Weights of a small GPT-style language model, trained from scratch on English Wikipedia.
Size: 13 layers, width 96, 3 heads of 32, MLP 384 squared ReLU, vocabulary 5239, 2.45M parameters.
Training: a variant of Adam for these matrices, 133M tokens, 3847 steps.
Each number is 128 + 32 x the weight over the matrix's rms, rounded and kept within 0 to 255. Layers, rows and columns count from 0. Numbers have three digits each.

# layer 8 MLP up, 384x96, rms 0.13, rows 96-168, columns 0-95
144186142140135102134115098135113130150117111140177088160131108096102172091121110112099094121144156073143128103086135072140107114116107146165192139146175088212170128103142166138167098104069137132160110172159147131109163158143192083121154166082191115115141152189133119157126118168117138158
143168100170096138109165139122137157068141123092190127158107139113199174154123137123122079105073138104151152108126128154221128115140098154101109146135116114080110103126118095108064142122086161131107147125158091102083164116080175127108088150134161154082109099119162134094140155127132145114
115167161078069131207133153169163119118063079080101134133162195060101149162125146088141091149170127134179081133159112085205106071154146141121136082174106183118193119146186126097094180113185169051082119089112134194094184115147093092153133158138071121054161168140107108149118090142119101114
119164153085155174144134107129105108172116094125154135132195104124096081150156100100138074138144160147140079155168118112181106159142081105103134138133149134099140130137133125149140064123088161161085131145082135155125127134142078136133092186163128141180122108135137139114174086139127069126
157132128147075126145137124130160152135116139124153134157147112105135159082141106094080110148145132093141116131137088175143128159186089092073135100109132106143138104093204152121121118118086140106172103144109156075134106151099104107190125121127162117093146115131099156131174116172107104111
134148141186181167151161124209166135165156113101120143184136151146142146101129170118119104143096102087121163103194107162154158136122104144148152088144142118115122133147116056162094118155091176103131133146061109203088120155141093096177170129078117113115145073108135107105100066108175152149
102201131128067101111158128182134064102138092150118080161113118108105069066116074094146114137184156136181146164093110144160110102135113162134138123140140127127069104114161134127138161156097071152152209136118102187151136115191151173131139119095073138123140084153118114137124073180168089133
179156108113132129105133079129159159154164118122167139126106164120139135123133128124135071134132135121128076136128102122143113161142135125183111159111150110149155089113138072089106166152078101159162134112105092135109086078096100146112133139156118092086114176131109122135170158164152150158
121124109112148117180131114087134114161097094132126111134121120109183102057141125075113150124127111099138153203114154103143141163135105114113171142148088172152128131117217145108119147130114087145105145095130103099075120092114119091186070135142055114140193193051131137129090142161144112104
119167148179099183173115174144068121110141073123144080163176086107084128101135144106132133179102141134158119170131156114098110128141115117156106132184108127206116186177183106148090221166083138123160121157164176167179082095082108131112104113179175145118120098170141186140123145139197098136
148104132134090114124168147150117131096077101153126140122133146096153121165109146133095141166128151103146115147107144151104116122152115136162129126138168127105120128155116064048050174112141127127110143137134117094160147073072106130181117154192186130188125134182072114096146113129155136182
149096125116099073166118123160133182073135133153138088171117113075147100145126159067099177119123151138137176130152136117132174115121135114119131105222189148091109102123111136129104180139171128119138167098088166141135150141148124125139091102082183125173162093121147232123138096086080163129
135119080171109108195162118120140170116132104146158119149122111128166137141167116085144088180069150089157171161086197101135061081123140133164153111139116148105076125127093114163097160120112177093167151084105165199118156124115108172109129169116142124170099159069145124119097096145144155161
123197011121132064116156122143108115090135114103163113162120115091069122080139112056089145163157128167206130128154092161145144105074163139139208155134160077100085097110167149127123109135112113140142121108120097169170122097179080186140091090118140176125156093115147200117099142157119118083
115157111116103150142171133174143064091147142102152133146110077092101153148110160140135122094201141142131122131141109131150124118136174172116144170106137163128115079154150109149169103141133110103124171108083109167131106191107203148125120165106092140163165127147132198134111145091136134135
121124099124111131156128128152190127092143090134158123112159143136147137134128151131127132144127147155121141172091127121132161129105081104076206138137108131102135099153117088149098114149069151146133130105119070153137102176090056153149117165134112194086128133053098142092161112144144183090
103111124108116144120138138176093181120174134111124139129189149106091089120123108134145147137129175121131052096095190117145134115169117129105120176137147068123188108130108078135118164157065176124092149172121121108132200099110156161122134094143135113099138172114143182145129101064113162123
101149103101197191151124087120140134113085096090179110126177206108139111107181140131119051127192107207111113119107175174115087134136088150082195104173189094101158126121169109145139128145099142124098128166153096061190070135155118156128072139114055135077144115171130143091152176128109162115
104151127173087178140114077153181104147147072131148149141126155158179069095128144118121075156163162162096179121133095115142182109101117133121142149159076142078107112129097119118139133122163122153146090158144161151090129079079105167113126126135105162165141128180174164129114086171158120179
158133146126110121146149123164132083088119071142091088132142130133200174077164123120170106173139132156145106116131141173066075145150093180138141058127107110148126119123091126147134127103113091142095119161135122108186132089133115130124125121112085102144141165100159151153105119181196095126
173154047116149165172174132155129129094159098182136125148116108112088124095132098156128120116105114148134114060122155127116186120093107135149151104166113109083135118134152130102092178084155118107116115140142188126116171060166133185136139145124153102130186043113166138122174194126113075148
135135126139083050145184108114132139085128189131146119142124176133144105114157109132083108145155178138137110153106076101200161120142087130092146147155183091093111137163140099103129131095169152091132150125104100137103112126176143155164156198136099091135154047116112135149106170093114116097
113164095148105183136151133141151123121085155097114161128185192094125020159131142135154173206160129169214107112113093147164143134189142078163112131116113157170125138179123054100083135150108111050115157137152092121117118115127105123148159148095098198151179084101157117157067140160083079129
141134106145127147184169152124147160155151116078155133133148137124120122117172147146140093155134152149106168148175179078142127107155110138096139099155110180142111136110074071160187166084140131137097148135187078083164098119052120085127107161094122171140088133165114144141088099124145115127
176133124121112140121137148155108146142144133082110116131102125106124117131116099094145116130072194105219137154119123137119074167141080159152091165169105113148125122127154112110148120144135099156097096109117118102083122106131078137123133177155187122092118188161089154167089088147101130082
172135097140106106140164053186159163180155127167171109141140167109079116155164184159065099078161152174219118143091132080171139126076180185160077155154111098166124110153116142112100147112153168122143146183138164085123120136114141103144055149144165111129156106131117115067115158181115141136
177123151175152149197149126127167103108177079124126122111205149135150079103183200105110134081141208142151160124144142146104165145157073146189116112125115155161091093160172110053083152190151124117073143126161162176074081099139191140169163128094101161114199129065111121098102094136143101115
112146161154144149119205133154089145093158112137137135135129102078191103096222115109122086091149138129205182182128089117127067096158133151128116182152145166150146110180160126090133103114139128098156087176097141111098142071181090162153148149121145064138132116085123130058095091058078146198
106121103115140161096122097150120090117130112159120111109127152076168122127136090108175124163134159115126155160098126142127139112164161121165123167132186091106155107154104077121134118143126168131110158133142124114124133141144146156108112209101118138076146173070176146180138157165115170117
186112121145111163134129084148169135140150125114196107202129095095080116118102163136127103155127122133160156075129111131069136072092083147116128151139138088118156055128150070094123150128142105126154190112111137054170105168131124149148192187100136169117121127116095175120172185036104089161
148116154155115156165133131146091127169096094145138100116187132127085109150179121109134096147075161154211092133138180210088142129155129087130144183143111145086099102173140185160114162095099096112163158092115081058205158191151161124107152155091079120138155181171181126151102116115127121129
157106082149093100102106112128143129087099079138146146155159094084167113125135131118073120119099166098135160111181182096097119091184122119142128184112157095107132093134057117087123153115106123107164161172122094166150173136065103149165107141141219127166137134145111167109196154102108095160
145121104143118191142150126145112137126173133142127137168125081127118151128109101162128106093106160148127153140128137087126154106080112152109134208156145102123133120171141132073164138159122126121147091095144165081077110069091111147109155187109122115172131145088160170143129121081084144151
160126109104100119113130164139126101132116091058206133092213114122110121137188105108083140137142151060130163173141140107141122133148152148143121190199158046159106127160113124144118127085167116054132127156154098110143092114081093206107128103126124162119119137138059126122069103100133132193
118197136151069175073110107131156099143078090091156128088183114136061159168117076151159167195092120157113152131185141142138143076101079167124132182174086183175128081185149141110157093168158114174042115100139133127121121130132103182142145120150148136138228140050192134117135130079151176151
133177131141060173097111095143117180166124169131166096131176121126085156112183048129156071164104119126133128138109179215186127118215166137154114179122109111148166112172163101120120181132086150108109221067134092151165047143095113129145119109139194120125115148113114174119095135078114125125
180124120171122110113166081166133142163106112132104138144120167101104134135114162142105130144098094138150107121160162114156091113121129147145107140119146098089105168155124085067111138146075109119106114134101110138115159072108125128155134131119185159154160172169125162117120071151141171211
176123131120104129093144118122173074168085108120121129147141174093110154085123072115086078117167147094130171086096103146192168057163155106138106099126108161093134094103156119141120140158105199116089127076147115128145133126127106162100148114130138167175143129114124154112193082126153164140
101159111184164086131185167130073181085121132121113106214131118100148121122109141104137126103145194181138082117195154085120188123178125188135065110141163110159145143124093141149141087134124106063133177124074188125085059123094109114121107204160184141147148161122086200098139136156132129118
105122145219099145127137150117138168132103069107175143137148119141104141135111123090161104167074122090157169145147169151073106071173015083107118213123156111204181113127086134168135108156090127140106131116180161139186146105152126108135137118198144154121142128102147146149161140118076090116
123159141136110137141117055147131133165128087078131111167191104089082154059126130095115112190131141136086154139149087161093192121162105162120116155118166095132107106133171091131163076144072207145149099162067171153170100134121106187132136110152099155140120141139179155123118148113146101115
164144129118134113110129122133135135156074088176143136152169168101085094097115101095120128125133119120148094230131139126102114136149137202120171117148125174147117179152121144114111132137139112152074091083089100136077174053169097115138069095173119145130188074155111133141155058130142091169
147125092189090186148156120159135080106108093171146090126169147089195190111179083125168120169201131123100142140113171155085130122119115116076164099126112111188137143105106151139135160126104204110128169108143168067098142115121119114172069126101090067097147120094128116131142096122195105138
138173103109129148097150101125134132110115090179122025127167152135166152141148141173095143121069119148107092129147143081076094116139116092140148110169128122107125054107134175134167139114143109095185138133100094118142095145129216116115100148153087075203144114137161107118096151152138140164
134120103142083098152176082137183113166140103104160123123107062149107066137152133118113105126094113132163131184139151125140100124137134195164192141145151128167068106187132080144136089106141046112117141137140134146168094166091222164090176088143112139168123134109078150056065108109111157138
101118131135136093170142107177174133079141101087103090111164149108156116118193138144138136123143112128124090123125087147107133119171160063132119091154089128105054061173129100145105205109074175075053173144075120168099110154156141117137160108119129119160149141109097118086164088113194095084
111129148156100136175117160158165129108135137082094119119142118087138110146158117116111121085131157177148116178184103137094107118073049132080077134189109128164119109091149092123144130161169070168132111163131096164143176139050126111143074157088139103162133111074105151106125058138155135129
125184173085086099093157104149154058114117152110101163161116188075100154142138141090050121178085149130123155094176154113157126123152152157106103135136083145135140138196106086114102132127088098060135085151166127179142164127119108115114157165135180120132151155179162186118147116133138113143
121125110123092095104145110154132135092151138139150123123161164107130080137114129115175097142155155114134097166147086151147086079109151112121116129126178085086126120136102080181143116139122138153137143130159162180119107178147135157132177144176118138089150082188146127076053091075148179143
148143115132151153091118080119174148156136108103146086170145184140119090135110151095113060143128113106193134146183167110201125119140120098106103086118186141120175112143194123128122166100164113083057135123145119078079037099148093101155151188155127156098153106130121108095156115054150111163
136118121193102168114255146099119073157100111094127119161108172109050150082131105098098146153124127122146118135089109115129182034113121104163138104158212131088177107148173120108103114169128135087067119078196133140172113130144113171156132151090114113174145130134154158077150108149096118125
116128085108114111142136101165085148098131110122121120116098119136087124094119150139061139116079160103152135121213117152140073121100113176070123130137124156131130181138105141164097105150123138072156143168163096152139080137175077097104045184097110084177137141105138170121122104101096118118
181174103112135173162118076149049142071147111104159096175085169137096199067103157118085089148106164144156129125140139100104140125105092160106135145124112070092107138119119158138102101019141127139133085120214150117138079130142145147150119105160099194119111186154096163149122111160166094112
120154121167095167164109098131139149096136122149156147151166099112106162154146110130159093144126202148154142101162162104175092146113155114140175137118106101128147117115086148082143168115118131107147187111125120152128135097142107186190127196149118106124113142129138128027168154126106095139
169170056149064118147122098135197084174153129102144121162100094150133144143227122120172087132127124119101111134143172075131156164116102131129134125145111102135159151180075092141117155095076196159131154146183158125135144122072128166144096164116146104100129118154141119140134139109137105180
159117175128098162119150118125095107215129108142136146145149167078115092114136102121149169182181156126161134126121090108137153073110110125143121164193139161101088089138173126125082117139161108118111110103191110114213183121106069189097104155089096107201160128119085178119162093180083131146
162192153151113138124181080158096119135105137174119132183190119096103171021113167152145134133170169070209161163112132126093147128147104129082175165166229133168155170179133095116106142160078152166163104069120159105179126097152088095226185088145175206121143162168087122143135107107140118115
073192172139060095158186150149119120091136121137134136143080107048163112141131143105134137153200103119203156131167142166186127174145116189123138152171134093237134176133104124070089116221154105171067108120062137130166171133133124154201129122140142088109158158154166198134096155071103065175
195120143136131140155151119163126133142087169079180126155148072122179179137111151037062078111128137122153156122200153095090099124145093144174132128140166099168150107184093142152083166145092147180107132090114149109154123151112092150141167200141113129136141136099128195145119104111067125143
164156086161125179155155143134137166164111079110127110146096110156150112148127144033123123121152120154180128103194190098108126103114120127134159086121158140096040147133125157106078153115150088130098125131180118108127115121085119190135138153060087116116147117145116123137089133102089045160
141128093106137151164130145163126097087103136141126139163139182136075134046194088105091107128179192166130116101115083159108166099105120096077176192143130079133135177135166156185135143136101187106090151101100151126082132148168179119102141149142103121095192094114160129061112053119173120081
143129082160160134126189096152112079073114125121138180121122134153139120086174115139115093117121123165117065085111154176138087123157135125099253080147118118187098160196123133111046096087146144123109108144142140096142090140099122181121158115099165140145151100115172128045142135068143133130
107165134099110118158230080114108138150071101135129115147114093097038101168114082060184098165133137063123055166144158163188184152132116188179137100179126102161124152178096103083116094052130083130131120195165164104136119096088117176132141149086121087132127107108114123124102086128148098145
086147110110148115129163117100129119131149076143171161151105147119117082067141101122084147077135200065132116102129157121128139133209101132090119209152146127128155106146129131166114184117111179156173141199110097150087144165157091143136140156124141136131131116099110128143153089094111074129
147109112131132191094116116141125157086134147106141092151097127117081045090189118111183111136113184155117055171162151131109145142078072157131170137185163173093164134127150151093138162089043065143173167106091178172149172116125120079169104108139160132073131108117101117136160103112147055103
148146112162119137099143119116163140113091114101182131137151124115127142131108125116112081126108179057142126113137145137111092120153092122139110184118110096103104129145175100187122135127100077148118143132122123092133124084093179137126122140101111139167091177072115202151094102146108129146
160160069142156142123141135118129161101142113156149138162160117148098100132093134046170083081166120160124133120204100140115126076110085130129122145149090091088057111161097132102089128135155122133124144105139146150147154122119118104155118116096124154145159146130170151137113162137103118175
191124084052109105161114126185119147117135143155113114149105110142106143149132095105130084124129142123111118090106125093166136138112126154130158100162144064167075167103164101137164163139096127096177174137112167112150136114118130116084109128113169095074150096123140144101184151114155119124
142144108094139101168178143130114096172135128071143109146138155169126134141135123119142078132096121096172103164129118141136111153186104166139200108158081144155100135161173111123100091132130123107140096137077113096161104107106080156110124114118150197190084153119104123127106125136090175132
131195158114135154123175133154062104157127081144187176108156177108111105120132159150089102157143175112119107165157137150129105140172119113121105153130152127129175134147099192073143123171091111108077065170082158123184157155166159127190134121187117156105123087158120154153116139101118124168
121137104140088146180160137105100172110170145093137133168129127130138174133182133146164090172100192175163121067156175157162135076175105062147142106132127087122102157132152102107071140073164149108116123123160175119177158109170132194120169169133169088112123111147198134092129128119159122109
133125081105087104109153131150105180145123106130158150111139121092130146130136141133115102145065150109206168142110125099105081091112146144093141167126103094086110108137154132081112121117116137139132225094125190138131113114090176137170159110157084133126103126141102134072075099165086146141
139160158182040181101161072141172170105112055116104124119187112145099188142157104124137069167059208109136152123133148163060151059164068192174133152175131126129117150196082172071199112188136142177113160082060137058174141174162168100164130153142144135078181090148154135160147076092140171154
# layer 8 MLP down (transposed), 384x96, rms 0.12, rows 96-167, columns 0-95
145112137125125106163169151104177133080115132078120072130132140076202103111109220138114166163127113160095184083121159151107168096125131104039109141112119149172092152138087141109153126084145105134135118128115174125124145163154142111161099118115131116125152133165049079134047120132114141083
129167136158119146106135112120087079061135125145138162130155172132160151122100151151181143118100140137147123133126140156151145157162064127099102166162157093091126106156181130150116136184060099192148121180138127157156082161139118114143133112137106084082146053105211118152160135097095166150
148180147085180128146130107099088093132107031076202103131119136140156180188158095105102093187124081180107133086159092119140137153154171139107117071153075042052141128089131084151124134156101164079119137126174154102211155136109129144203127211125066151223118172173165105103191160094145168102
155126131144135086056131108159133107114116157107179100129146169164170191081122155163112163126122123093100138146122120131102136104086149124121122146090083167118140143175129098089137156160174113165132115113151146115132098108116153131148126133098103134069134116126178122149118105132142147103
094068110145142106139113151112121150140197153108075180142136158205149134108105158112148141124091065172146177145113131159161130176125082115150135096103096130136125118106143150164123141120162114119081146140110134098125128085143112126101145098144138126093146119098069137112133156157146142142
164078141161147163166158120116153141142147176161115146158100151168106129135138114122161151182129167121144174118090088127085165162141090092118123148143133120181153149136203125107105135084163152132095094112048143146126136134138107099180167114108103133131083125072118101177155124162067148120
074099154174170088070168126115124136130117169051183111142104163148178101142055135170121158132164070140163201122091075155124158140122171108118143148147116100163111154118126144112098101148151149118123103151129149105099137139117125131122142080150062125130173115115152077123141167134082086139
087080112137106096134101169138119102083107165084110097113120141189132142124173170118150151085126100170097159127127173154124135164138139140079155123150129138114114120144125126149117133129155143109077164125142137157139094124140154129092150120123182105133113060111080139084114124125082117104
161058158132114148126126091103136146099088113153108139118169086096110135153131055140138159165134174111092134156149126163114141095166178182125121124126164085172118123158112129093058131100148203131176118157107105129096133164125178109079119082107151106108114135129134157098219132138122148175
150131107086184059177127117138138152149087171197141146191057128158126046094121095169125134095182151170121090095142105135100122158141095115114056162133148131190111096122165175112081136117092106163193091105119116104132114212188111083157135073148116181182181141105139101091123144158082095127
130143146159193144131107093131119145168102151082102117178095094126175106143087088157145074086169160102193156179127125086187100076124094140113111101047150170131125073108137164131121146136130150107120155158101122105093095087113126161132138107101135119118127141106114112176135115115160181151
169202069116112145143163104101138149095144156153189128144099146123132130080143114093208141163117148036106081126138123117146153159168104145124115173123109132113147179080104139097144089109129114117253114118105112105142089121111137106126133117154100145126073171099136163134160144175118142093
085130140123142112087090153156152050159148135125170135178090141129106078133116111174156118143147145065124140141099167187119140159147124121203101125118114189169099118053123139161193054132110097180149070174094099164153085137113079118166103128147121131078154158101130168106087158083148160135
145131073113175113097133096177076104169119122193159118132171119122067100133149086099077154155151129135148182143159129172154132124123103120134178173060048076176141110113154196109212155217135127113106117106121124100091081101156133139157127150162144161133150140078136145107094117144118121159
115141133106165138121096118144163171102141108127092118159144162117097106047126120152137126149105090191178125073120122120139111057138102089165108123104135149132105134065114109151138113169070117087140093128117066131141126151176125144119115164143113128099128075133159095160135156136084199111
152130098167183090113131107146088157140064131089169107150098104133126120117135126110176077137123123116154178155110164115128093140178100167092087127170114122134145148138101123095110123139086167121138066108112149089199106131142098116145162142155076125131132133116147169172125159184093158080
109105144133144138091125090112089118139078171143106127120091139148185111134131161150120108169125150136102189185174090089110108151105134137129152090163102154132061138138103137095112117120153110118144104098143102159135051140114095159121121180105121094160137069127131122148090146146155098141
133054109141102207142202156126124161079189134128091172091106125156150168162153076057142122136126206149130149077158117115140149120178154133159090101086106117091104211083076133189092107143183118118185104075062159203140110037103183119142106093168136118075197118111132131100142126109151124148
120111133148123104096116174138076091134086159143155149108111141129136060092141139123151169111137093067098156164153122108178129151158152097140106145086110113134173154126129188104157126109092107135161059140124112119178063118148123111133117087174091198141133154160085159141140132082082117110
116121136149163158124097125146147116178118144105094148150114140103077127109104107064097138125110112116106101143156185142187097109122090088126144196119141162072131147121162096103153117123138171139126110106063141103038128169130146172118118085111169180116102124147105134140081136109093121106
138133111107159114106100103128120127156117114074134139164137118171137109078085062096106146169205118154101094100105118120087120047166089062154123177137110090089111158118105187085127057102112125187103078141120120112104143158168116089168105148150164179051126084126128073169102143126184144184
165105131105133137112105123149109044125165088149104125106081064118067133071115134121158127190153101070122168068075098116133144114128101115112109121170092175123106153125132165141144165121171155184187121121101138138135138140104127064145127143122100132086129110079211121097107121159144120137
218102171167130103111110120074111096154092141152187182163089087150131197111156127131105129160131095091137097172133169103122134118126107060115112184168165084164088117153183064172136125113099139113162122149153156157183078119148134157082145144123156100161090183110143142138167083175124151134
116114172104140119157117109114166130168137101088134150139090209121126097132110140099147138180176109134119147134139105124047121146172113104126143135094080123101162126182028131123189118127065120186141144171097080120097132108138164108122107192132136180117079175119180188137122127137109223142
102178048096167118134153141122084121140134119139122129124108154129148140124125185141087118060100070113125146129141118112124144186167155157142098057137101167069099110125143113124130141111100131079184131111153109167149168112187141130120129164113084121122127098123156119124141102182146122108
124166152057109127148064170072101126218142127151099108184137143209084122183106193116150132100163126135126199085081131121147102147137165143132097098095119142116105170070111162145155108093093145136155146094122147105155111148111110098172114135048123149142122099163093132104096137197101199120
157075141139098080081090158088154085087180112147108116057112111177102167117131106120107105139194148119140130164081156156126100072189077140140094140056136144187123123168135175091115083132150144177115130108168151147106071113144172135114142100153191142051177147129048089136093134178144127110
137069128124149153110099076150047102155130102102089128071148139132138118170034108152207148146153126153000154117112080102090187120099083160141166157141095126146121132149134144110098129129073093128150103126151087131112162186161154110161191084187119107200100100120120117167104155139136097090
138149131144117119150145135118160144109122142139158156173141101117086123102146140181111104097140129133153119126205122147119141149076107144092156128116058163097107130074136117133132115153146158094177130134104125156132113124147133109076143070099129129162134101138079090128134126112159090157
106171109153172213165099108146165138196137149109125139115107156075163134115192091124092082125118210123125092143153128116122123176140130106153120120136088072143126153112103137161127078122065192150107159159134093170130159105113165106137133055184102134125089116128082134125142165096103117147
133109116109141144075136097186183107142135165110064193118131116105166128166107113119143129082163124076105126088117125104119155142104147122126085131129097110143198113129080131191151092133234093160094135129121113098130178104174049135135117121168110086129070090146071037150085122126079180128
149083102181124172099167110163102152165150155143075109116115137113138117144084141133129118110134218113111179154079135102120174098070119166131141182074078150086132146111183139165159178095148127151131100143153103087134104133162167171102102110141086125129182191119147112182148164118086097135
130154120135195096114153117118111192115091142128121144114141212113081105135100167099131140148142124060163095143147132142132151126155114122139131113149111124122163106104110153156067158119121101103139122164177111170120180186183167108107106097124102112106137086139144094147127119167125110086
131070091131158094126169112117075156075137108140087125074147088123140131134067110153142112115156187088131167088092155145045105141143111148140179117095112130132184057155098149147109088117143115152107185142096105121129116155174177142084156212183124113167150173048182133146085116188076117095
024197092136130133185143138144183094141106123120196140192164107180075085115150151209099148096122183137141120063140135094141147121110110055115124103097172139121144220150125115237181087102163169208075123112104126071098066144162119119159091098154127159137156110150115146165197155084155146132
160060089106150145202110147117130067062112112116148076166135170135169121136143148093125086090157104133173056206113094161118101153103145126153115128061142133096146120097041155123093082121090134099155201033144144148159126118074149078097109104096118117123144171112123120139118163116084111087
119098152146140077101094084131081124154103156086093114158094134107176142176105106158150099067106111109121115167115136094194155158079139117130139119074100128117096133136056165067115163125110139138100194151151117138121104148162160168110150150086134130143190126108126096120132101121119126115
160129122131123205124141138095099151098137107101175133139116109097131094157097138112145184080203173196088129119136126101105131215108104089123129188159140104110123129158122115071113098140120119108143103171101138178161100093157143112098129149149119137125112143144134124138146108147113188155
114078166070199087141111088101128025167128123121166114150124099164133089180142198161132085110144108099179137146116161163096154197194104095175183197144128108144151116093133130135097118140097149143145073054173105095158135127141125122119181100133067125091169126156147165117173119118207155096
088091104102126107138091115139151112105165149051102119091112097069153127167094083162149164159142093148111161120122120123165130097133141128141093073115144166153126131126124157116193107102084155091106050158158166128095145152145101086155146155135143109061104144057122097093112134136160142127
105139116167137173089115123188110071129146143102134131134070128144187129148169149134155134090118139139130160138129193117152144178102109102178137136139096139131093182135164171072119184156196113159091092077130085184099116106123137088105130123166143115168103064117124144148142127090135094123
148171139151073103144192143073148111131138148072119148116129126099158126155089102188132146099106094124165108163072136110095167128148106117107128153137082143158147130179119140116116120160163147147106130114203104097076153136112185138115108121124136219140123158121184142164182049112044142124
121173180116157135168062068115194076121125129089089114129076209120112090131123145097105097129125100083137131156114160137180139113130131074069186186114122087144112136219062147134117144172150090149143125094113112127066150132121109095162140085139155151107147132113142174137070140193162123137
158127143108102115102153174169082133127113161105090176120154148128113096137122081101177142123106111096102079108081134181137142147131191111105185109138184128104197083125096142140167171113156165164183094147101122071114142170122086132105149148172142106088106215123121121119122121125141128133
162100143126143128137106116135141134116123114148057119121163186206114131098159121127164143143092170146177178113091080158084171100071116104140130126127152113072099130096096103105148142142090143174124064176079142129134065169129137134145062149142137124093181149172184126157111145206118143142
099138146160119164171133098122110158103126201122108090052135102112121163093154125119178146138146114151117139165137064122115183107100080083123132167130127112177085035160111122101093185152136115150167111134084124103083110114113116136142204095106115124134113144088157133096192087113115093140
197124139164115130073159104152100147113096084177062157099188191115120107131120122096122107081150101132070113086117148148120167123095172170120128058132090071142095135107136194109096170129119184119121143136056130187132127121148116123151170130146137139141132134171174195121174151141106127121
121112066127079165120132147127099168150158160124105149103137200159100102113052096164082154081140117089068124171116149158167124107156137195186132046120124128149124147104119115081157077120159120160128102179123139147130057169123183074132117119111099187082112146111168106151203120134183125094
073139172132139135139150129125156118095160135116127134155117073144128109182125117101120103087159112121150112105144101103094123139084100117101070085115128147102121111172160160178111131145135200097115102092087115115182132138141162093093107097151111142108037117065120137122123108129109127155
119155070143145131153089141156147124126151160145086077144154141125148147154160159124156176105159125100071144108161112165117138137164110064125112137161114112071155114172053119139174138104148139154180122164073115164084216184131093116103125197102117088144186168099084146106115136162105160140
145117107130130119123116111046066115171127098110164173111178145099162075135114151086101186105097159136162076131123084110087123109113141118140152105150123224161190116161105142098107089087105083149071118133063118112068164138160097138145088171117149137086164117097061146129138055220108129180
125155118141139157113160109074121139128155122152189118157160134120147141096090092079154128155132095145122105127085153104097153127112134038114149170139146144142137118099153091113129121097101184142096136135066138124140145142118172166116206135084126123121107140118134091130105133154183125123
104153080120085056141131157163195156134119178152105129080180120107160111144161122075168106152203125105046162114129214086134111174154153175159157162160159097112185124147132070060136129148101097104148104157075109111139102140121133124147119126104101064133135117171124133118114082161151134150
148065107123121136130152089129145112124116152140126188111076139154082119106083088179166135074143138109124142110099123133086155138112104092111143143183090132111116084138174116116191185105139145103147136089105160126135124217174097179134110211134110162061143150171097145158087128189115098119
149158152093144133104131150120084104090149116075137138096213145137155105062096099150174168127079143101141086151178138104116131130199141121141088146104156167166136112154125103122130106161132126160100158179080065161147092149149108070084115148151091178138100093138152143164168093089159116139
109130094145138124080194098067110100106138125099136045115140159109189171146167163068117107118155151198125142127152110111115159181116139134177139135124094141134208083106151155185121087146129113121083155157078159188146100140126178151157177126095103177120144178109095135147156127174157126173
072127082166169130110102101026120101173134099062131203139066100105091138102103069115201061087131156107175174169107147087112133112141079117102194133144187211105148105176140135151233195112178088136133162100102094114161137096172176139064103102089144147132131097125155130150096067129162174150
176117190146122148140106144160158133054055106063163061154129155102096129169181111116176115137124146128079118133165092056195126081163174092141104128159158116054101148116067111110066148142099144191037125186116157171110069173162097120118190131064215170140178142127069144142059105115069180149
115174151125133117161144098149114164159155153157165161142072135123137146131199144168110201113129113070104115147106114093115165142078157141119043112122156076144122133104154089141119114073189166104095089157106118087125161129114109129212167155153136080158138081126102067119090098131156200123
145110122111188180072114117102073092138106117122139131206149117099110126138168117125118106100190162174127164093121147099178182133099104066150151134127131203052154122171065112122131130119158081121154130109144127144124131121108112151192128178116094155115151057119192148125128161113114136163
167082136074140102139167153079082153119066124153047102036135160131123140133135103142085163174120158144141179142099134164135095108093108107110122101097068073163092079151110164128158127160190054196122091170102111110102111164108188134094078140099107186112083189137103153061128142145113154152
101122152117116111135151119148103124187138141128064111189082133126130140147193109163111145132142123168142148133076083157097189081133171170081111113116114154102101116109112134080088090138143093125171120171165090127133164127122099166131068149104152117052096114102111169072119066145205121136
050107112098169172116106105141088109131075112098147134114137172143096186122150106095162131122116090119073182131082146206126129091121136096134135137110113199042167085118091112144233165134132128097126141116117165118113119090121169109155082125171204132121121052113176111128134097123118103165
127023157095137124096097072160101153116120126134085093098141173127178142150110114168117088125101135135125181159144118146166107080069107150129114087135142122101160109126095119088109127139103128071117116094127147140168122089126193132129130174136125095122146102148171132132078086118177115146
111159098101179109202120176079156131073156076209084153090123156114120087098184112116121147123155135066140175140132135137186175176142124122113106122109154065115107129092090124119188102171208099129094134101095158106062137173140111113055143206134094137188152138182146144158141121118121160146
082178091133102129132102082145141145123105078097143095163135176089088164114174149166129162074102108078142178134094132142148161158133178114159090158126105122165136127156134103162159149095096080172117142151116184137113134140112114158130132148156112104147107152085153086128118093105132166147
147152087113159107083131100110126133072113154145117149177106153095074105095072148133129156108116150135161176138114069160147145121176139118143115111117133119170127146156110103107102107126100118102072122111086140154121091153118087080110130104153152151094122168079112076151158141124062147131
098091130142098140155159123159118138138134138143052122161113138098169053144081191166142160139133136138134107174183167125114105164141094158105078147103107135141161096101108101128107104132119182119131114109128098126138142188108110143097169116176106088169142137159114131167108135129085110122
174076132135112201142136112118160114077133161094101151150094153128100059123124090071130179086088156142133128145083173156125091138118141080137186175143164120115128090142149182128142134142105089159120112096130094128093133165121106108165135161149137160067119124092143128073158165188122115127
141131145142133118204137127102105171137163191116181138112069155152144118060125159182091125126140115171125147123177115148153122130149158148137124105130117128092081151117111134133150130086202142151095104064213132114133111098072157101103164115095138115120054156142157143157079188120095151164
132129127118132107156136176150129121088099221158155138142137146110134137098170108136132113136144190116122084110073117183116071160182086157097164099123152114134148155137105090155176122075171069182152126106171060133135174096091116088191082188145182111128067154118142096114148113141092071145
115163100140111103155105156117103079095101189144120186172105127139142109107172105214153161129122122094082151139157098091106121127175114081148139126127085145118167054144122108155137099137105083102145117099083201186098139181093133109152120127125159167147097154112176143112127142155109182157